Weights of a small GPT-style language model, trained from scratch on English Wikipedia: RMSNorm before each block, a variant of Muon for these matrices.
Each number is 200 + 20 x the weight over its row's rms, rounded and kept within 0 to 999. Layers, rows and columns count from 0. The size before them is the row's rms in percent of the matrix's.

# layer 6 MLP up, 1344x512, rms 0.0935, rows 1048-1098, columns 384-447
099,197,231,191,244,205,193,202,185,197,232,194,208,216,190,192,202,240,198,202,250,203,201,233,182,202,209,181,211,215,174,197,208,221,196,203,190,206,172,169,221,230,206,159,216,193,201,236,194,235,180,188,227,209,199,221,192,226,173,197,200,230,190,199,217
101,206,211,192,221,199,203,203,192,190,222,246,208,182,212,253,237,191,206,203,235,204,221,213,191,235,191,259,226,215,197,189,217,211,216,160,198,229,197,216,216,158,218,212,208,184,204,209,190,179,206,216,189,184,216,212,195,202,226,165,230,202,225,202,222
101,181,217,161,204,196,231,176,211,195,189,231,228,182,197,231,189,221,198,229,200,185,197,203,191,176,201,228,205,218,244,241,232,218,205,214,200,216,221,212,202,193,200,197,248,176,171,202,190,212,223,179,214,188,208,222,208,221,203,206,214,198,169,214,177
095,176,209,164,186,210,205,220,211,184,199,155,188,218,219,209,190,176,198,225,173,205,174,216,193,202,216,193,193,209,196,204,181,237,188,194,196,192,194,208,206,187,183,235,216,198,199,200,199,189,194,182,176,199,204,194,200,202,191,186,153,254,226,191,188
096,185,238,183,196,163,206,194,213,214,168,202,185,201,203,209,162,199,205,209,227,201,210,163,208,173,212,175,209,214,215,221,224,188,175,198,189,232,177,191,225,192,182,202,188,187,192,192,173,157,196,245,221,164,201,225,184,211,184,173,168,217,192,149,207
099,204,186,224,198,194,189,243,187,199,172,157,229,191,210,210,208,210,209,190,168,227,190,205,191,209,197,199,211,216,179,197,200,217,209,209,211,210,187,164,185,219,202,199,206,213,188,156,189,180,178,198,198,184,210,203,226,225,222,183,214,174,179,202,225
102,186,199,218,164,200,199,233,197,194,225,220,197,196,249,207,225,202,239,205,178,193,194,244,181,195,163,197,205,191,191,197,229,188,172,180,218,198,204,195,213,176,207,218,196,246,172,142,229,172,227,197,193,212,187,200,233,212,199,239,158,178,214,186,216
102,203,168,202,187,176,203,231,199,208,200,180,181,185,216,208,194,236,206,225,222,215,205,231,202,181,209,215,184,207,227,231,207,193,195,215,162,179,197,178,206,171,186,197,190,213,209,198,194,237,176,195,180,229,174,180,191,174,223,202,186,173,175,169,230
096,197,197,177,197,217,195,238,202,216,202,223,205,157,225,210,212,227,192,210,210,202,222,192,154,181,202,202,196,190,212,159,216,164,216,179,172,207,224,200,198,220,192,198,162,224,201,249,190,168,220,200,188,166,170,188,233,204,225,199,221,192,188,236,226
095,221,170,225,178,213,193,199,237,199,198,211,204,223,189,195,192,207,170,192,195,201,194,186,192,228,218,202,200,205,173,163,181,168,217,241,225,212,151,192,213,208,179,224,176,192,190,204,175,204,174,228,162,173,222,186,193,173,210,221,209,225,197,201,215
100,222,176,218,224,205,202,184,165,212,180,198,204,194,213,185,230,188,210,196,172,230,201,205,254,205,194,205,235,231,172,170,176,209,215,196,191,206,205,194,209,211,198,211,223,185,182,199,216,180,228,160,187,181,180,187,200,193,206,190,202,216,220,171,173
099,213,202,187,227,220,224,203,193,164,230,218,226,214,199,220,195,199,203,198,225,207,174,220,196,201,222,203,184,213,227,180,167,234,185,198,199,196,207,220,226,226,162,211,226,186,147,191,202,158,216,202,223,184,170,201,194,212,175,182,226,177,174,183,227
098,204,233,234,224,203,188,210,163,200,144,208,198,182,205,165,168,200,250,200,196,203,231,196,204,230,199,222,213,179,205,169,203,196,183,221,200,194,207,195,192,220,230,206,165,176,190,231,205,204,235,222,159,220,172,226,215,220,204,187,187,174,195,184,223
100,165,195,211,173,203,210,209,168,217,204,244,225,212,203,173,209,191,219,186,168,211,195,192,218,222,216,185,222,216,202,177,259,187,146,173,166,240,211,213,207,192,202,183,182,167,215,193,166,197,224,211,208,195,191,195,210,215,184,220,193,177,200,167,215
098,193,170,227,198,216,189,194,210,198,234,223,213,206,214,180,206,199,205,198,200,187,186,232,194,175,156,184,208,185,199,215,209,222,194,194,208,181,235,171,170,208,182,180,212,212,183,243,192,214,208,200,199,151,163,217,204,226,161,195,223,168,197,233,205
102,204,227,194,179,174,201,209,180,198,206,270,179,166,224,197,218,206,188,178,205,212,226,207,203,185,235,188,225,188,234,229,205,240,218,193,192,192,196,223,209,212,186,202,173,198,217,205,213,225,185,198,163,185,193,227,182,191,203,198,211,213,227,232,237
102,184,167,201,218,178,176,203,177,184,212,237,212,208,199,209,224,195,190,195,193,208,242,213,214,212,163,187,189,234,223,164,212,172,184,207,208,219,206,207,167,178,235,173,216,183,212,193,197,168,231,193,209,175,193,210,212,175,151,161,173,204,187,216,202
093,213,206,208,187,218,194,224,203,179,244,212,211,219,216,231,194,195,202,206,193,197,195,202,229,215,216,196,219,210,209,197,208,210,228,206,199,191,164,206,204,211,190,213,186,156,186,196,233,223,178,179,170,176,215,196,192,179,213,220,208,203,230,218,222
103,196,199,207,190,207,161,198,209,157,184,193,203,224,190,175,201,211,200,186,234,216,199,169,225,239,228,203,197,204,224,224,178,208,208,223,199,194,175,221,191,192,217,208,216,193,202,165,197,213,176,195,198,225,182,189,213,195,210,195,219,184,225,178,216
097,182,171,235,198,211,189,181,225,222,173,166,227,194,231,178,175,206,201,182,204,191,199,223,192,212,196,182,206,181,186,191,198,203,210,193,184,217,205,205,170,195,192,183,173,230,180,219,214,219,177,210,192,213,228,196,184,206,183,225,180,189,178,236,218
102,196,182,192,224,218,209,191,169,205,198,252,201,198,212,196,225,220,187,199,224,227,171,201,212,212,226,193,198,241,219,172,219,204,173,201,187,212,202,212,215,152,176,179,211,214,237,200,175,227,194,172,198,197,219,206,242,171,233,226,207,222,207,192,183
098,193,180,194,212,210,219,198,184,203,208,230,202,196,239,185,195,178,220,211,196,177,184,203,184,202,210,218,196,222,213,199,201,232,198,198,211,249,209,164,178,202,197,212,198,195,196,188,193,192,192,207,171,167,211,185,203,175,181,183,219,205,193,196,223
103,219,211,211,232,210,208,200,233,189,197,212,196,204,217,181,197,229,231,186,223,136,190,209,233,220,213,172,175,212,206,211,257,233,201,186,181,202,193,217,217,225,189,190,177,159,155,208,190,211,197,174,217,192,185,217,193,210,200,183,183,224,207,220,166
103,184,219,152,226,201,186,213,191,167,209,193,220,181,219,205,207,199,209,200,229,195,189,239,223,219,180,212,194,214,210,177,177,226,207,188,217,189,201,201,188,199,215,221,226,189,177,182,189,244,173,189,197,187,167,197,218,216,207,244,217,220,197,200,195
096,214,270,229,228,182,192,195,196,189,208,254,217,222,174,196,194,210,187,240,173,174,152,223,203,211,230,205,197,177,210,174,155,200,214,197,212,174,194,204,175,189,167,175,181,205,206,212,159,246,198,212,200,186,181,233,217,195,192,200,211,188,207,200,213
105,184,216,182,189,184,171,201,192,212,185,225,182,205,202,157,239,192,186,179,198,210,178,194,247,153,204,211,204,184,173,200,181,172,184,205,192,172,192,218,184,194,194,202,218,190,169,164,196,197,185,199,203,207,235,188,220,223,196,232,225,178,194,195,241
097,213,178,194,182,208,196,196,212,215,156,206,190,163,225,172,241,167,227,188,199,187,212,211,241,246,186,176,197,210,199,180,237,182,173,230,187,214,164,164,186,191,213,172,197,207,186,224,203,191,195,193,216,199,186,203,193,222,166,190,195,209,194,170,195
103,218,209,218,210,163,206,185,174,195,171,213,208,205,181,168,187,193,215,178,218,219,185,192,184,212,191,193,221,187,213,160,207,189,212,212,187,154,211,225,176,214,190,182,201,197,203,186,182,223,197,228,185,197,202,200,146,208,189,196,213,206,180,257,213
103,193,185,221,187,208,197,203,155,196,226,201,165,240,218,245,194,201,193,199,173,196,201,201,233,201,196,216,218,210,184,188,241,194,219,189,178,190,188,239,179,209,205,192,224,205,208,209,161,198,204,211,211,234,195,185,215,194,189,206,168,216,185,202,202
099,178,168,205,191,200,157,166,189,213,164,182,241,176,200,174,206,218,192,230,245,208,211,208,211,207,152,219,202,173,188,198,171,180,186,208,203,166,183,253,224,189,219,196,194,215,166,209,184,187,230,198,226,204,205,207,186,183,209,211,214,181,194,176,179
103,198,178,181,206,208,210,227,191,197,197,195,214,191,172,203,169,175,181,220,229,197,156,237,215,196,206,220,193,193,244,144,194,219,209,200,218,198,181,188,208,173,215,206,207,236,197,200,199,176,184,135,181,196,170,189,211,214,192,193,218,203,178,199,207
099,229,174,207,199,229,180,224,216,192,227,199,226,189,221,192,244,173,203,216,217,187,179,216,230,177,211,158,194,173,200,189,189,214,231,188,192,184,211,190,201,174,201,195,223,218,193,217,200,218,202,200,178,181,200,190,208,205,221,176,185,192,232,182,179
100,227,219,202,203,219,210,187,208,233,224,180,197,217,216,207,207,229,210,206,196,162,173,234,193,185,230,194,193,235,210,223,232,216,209,189,235,179,179,203,201,211,199,184,203,217,202,175,197,198,203,198,274,223,177,199,210,206,244,205,195,217,222,204,191
103,219,205,218,221,179,210,226,227,179,213,195,223,210,199,195,219,199,217,207,209,188,209,204,207,163,181,222,188,195,174,206,199,224,208,193,221,184,255,217,203,214,216,189,203,181,209,218,198,213,176,232,207,216,208,195,218,193,187,226,207,195,209,207,185
100,202,197,210,245,233,220,200,183,205,191,192,207,199,203,195,165,191,174,200,177,200,193,168,166,179,207,215,197,233,162,202,202,207,189,188,214,224,213,197,204,209,191,226,212,164,195,212,184,224,189,180,204,223,208,189,219,188,216,216,185,193,200,205,210
100,209,216,205,207,225,216,197,230,213,211,190,189,220,205,201,190,198,219,212,216,210,193,202,218,220,233,169,203,201,173,200,215,212,187,207,203,192,171,170,190,220,225,214,226,183,188,217,164,209,232,176,179,178,214,206,182,182,217,166,177,217,228,196,219
099,174,186,216,217,189,202,223,194,183,186,194,203,149,179,190,194,213,194,179,216,183,201,187,181,208,199,203,212,160,174,199,169,194,203,190,164,189,185,214,191,170,194,220,212,178,171,193,173,180,200,171,201,182,191,224,182,227,202,188,199,191,212,184,230
103,202,232,198,232,213,194,178,210,225,218,156,218,206,198,179,174,215,171,205,195,204,212,201,201,189,202,223,214,211,219,205,211,220,179,209,182,191,188,182,201,210,216,211,191,194,201,182,219,203,195,184,159,214,217,187,191,198,195,235,254,240,211,215,193
097,202,181,219,211,193,199,190,199,207,167,145,202,219,195,210,218,185,203,168,205,225,186,206,181,216,201,219,201,193,187,177,201,199,252,199,172,217,185,219,213,186,203,224,198,181,193,233,211,207,200,197,228,205,197,211,164,218,184,223,210,223,207,231,204
103,219,184,198,186,238,200,226,184,169,189,205,233,228,178,185,223,175,182,181,205,207,196,179,203,219,190,160,199,222,208,202,187,226,197,197,228,190,201,221,237,216,183,163,230,209,205,182,201,219,211,194,192,204,201,235,185,239,185,169,214,180,245,222,212
100,219,197,238,221,212,194,197,194,163,201,193,163,179,197,153,165,195,176,216,215,192,167,183,190,162,188,213,174,187,208,184,218,196,217,182,214,229,213,205,187,182,173,201,208,194,204,221,206,234,216,230,195,204,193,201,189,165,195,206,212,208,220,220,198
104,197,150,204,196,205,204,192,174,220,179,202,210,229,196,174,182,210,182,188,192,184,167,186,158,214,207,196,177,206,233,202,207,195,162,169,164,210,232,213,205,205,217,193,175,217,212,197,216,188,166,200,221,183,203,214,146,203,247,202,221,195,197,173,187
100,174,203,227,190,180,197,211,189,194,201,207,202,200,205,240,220,196,168,187,184,190,193,182,238,194,160,162,184,193,184,189,221,190,219,185,217,208,219,236,200,197,181,198,192,206,190,185,212,217,199,184,207,200,231,188,169,235,218,208,226,212,225,201,167
099,176,211,203,202,223,208,190,178,217,218,241,180,204,179,200,218,214,228,211,240,182,200,185,183,199,220,187,199,203,220,173,208,208,218,196,234,213,199,222,231,176,227,203,189,189,181,202,199,214,173,183,204,216,207,187,191,203,157,200,198,198,234,179,198
100,202,205,196,170,196,191,220,195,230,208,199,190,209,207,204,203,210,208,229,170,192,214,197,203,203,200,200,200,191,192,170,175,199,210,201,188,192,242,218,181,209,175,208,171,171,204,156,189,203,189,208,271,216,185,234,166,187,197,189,226,199,194,177,190
100,168,193,268,237,227,217,193,209,202,211,214,187,191,156,193,223,223,159,188,235,203,200,173,201,191,214,243,216,178,203,217,182,198,212,185,201,204,175,188,167,182,216,220,164,238,193,189,211,196,187,198,210,215,166,203,197,228,238,207,205,197,202,225,192
100,180,221,194,183,200,179,176,205,235,205,203,177,200,191,186,180,188,205,168,183,248,177,197,183,198,222,168,179,178,213,193,202,165,205,178,198,175,181,171,220,213,212,181,178,171,213,194,229,206,214,179,198,241,163,210,176,196,229,204,195,187,189,222,193
097,199,227,202,228,199,236,191,212,214,197,152,173,212,233,203,230,206,221,172,195,195,188,194,203,191,217,176,201,189,180,202,211,191,193,206,199,233,226,214,156,190,186,190,198,194,190,159,188,207,226,225,225,156,235,184,173,211,182,203,215,180,178,189,235
094,193,192,242,220,165,179,189,172,211,193,202,241,203,213,195,199,222,193,191,204,191,239,236,230,199,188,175,209,190,172,209,214,202,192,212,188,169,178,184,211,205,242,219,225,194,193,188,158,204,201,164,201,217,210,185,188,200,244,206,220,233,190,197,210
103,189,225,197,184,219,193,206,171,176,199,187,228,173,203,198,237,220,190,214,211,195,172,150,185,201,221,206,194,222,181,186,197,204,198,193,202,211,187,217,168,220,179,181,185,193,188,160,231,179,194,183,189,204,161,198,195,198,191,207,241,191,206,214,212
095,192,209,202,189,202,201,152,206,182,200,206,206,188,188,201,175,223,199,241,185,206,168,209,203,200,190,214,219,236,211,205,198,169,172,179,207,195,207,167,193,171,198,184,225,208,177,190,196,186,167,186,173,178,217,214,185,261,202,152,244,165,210,200,179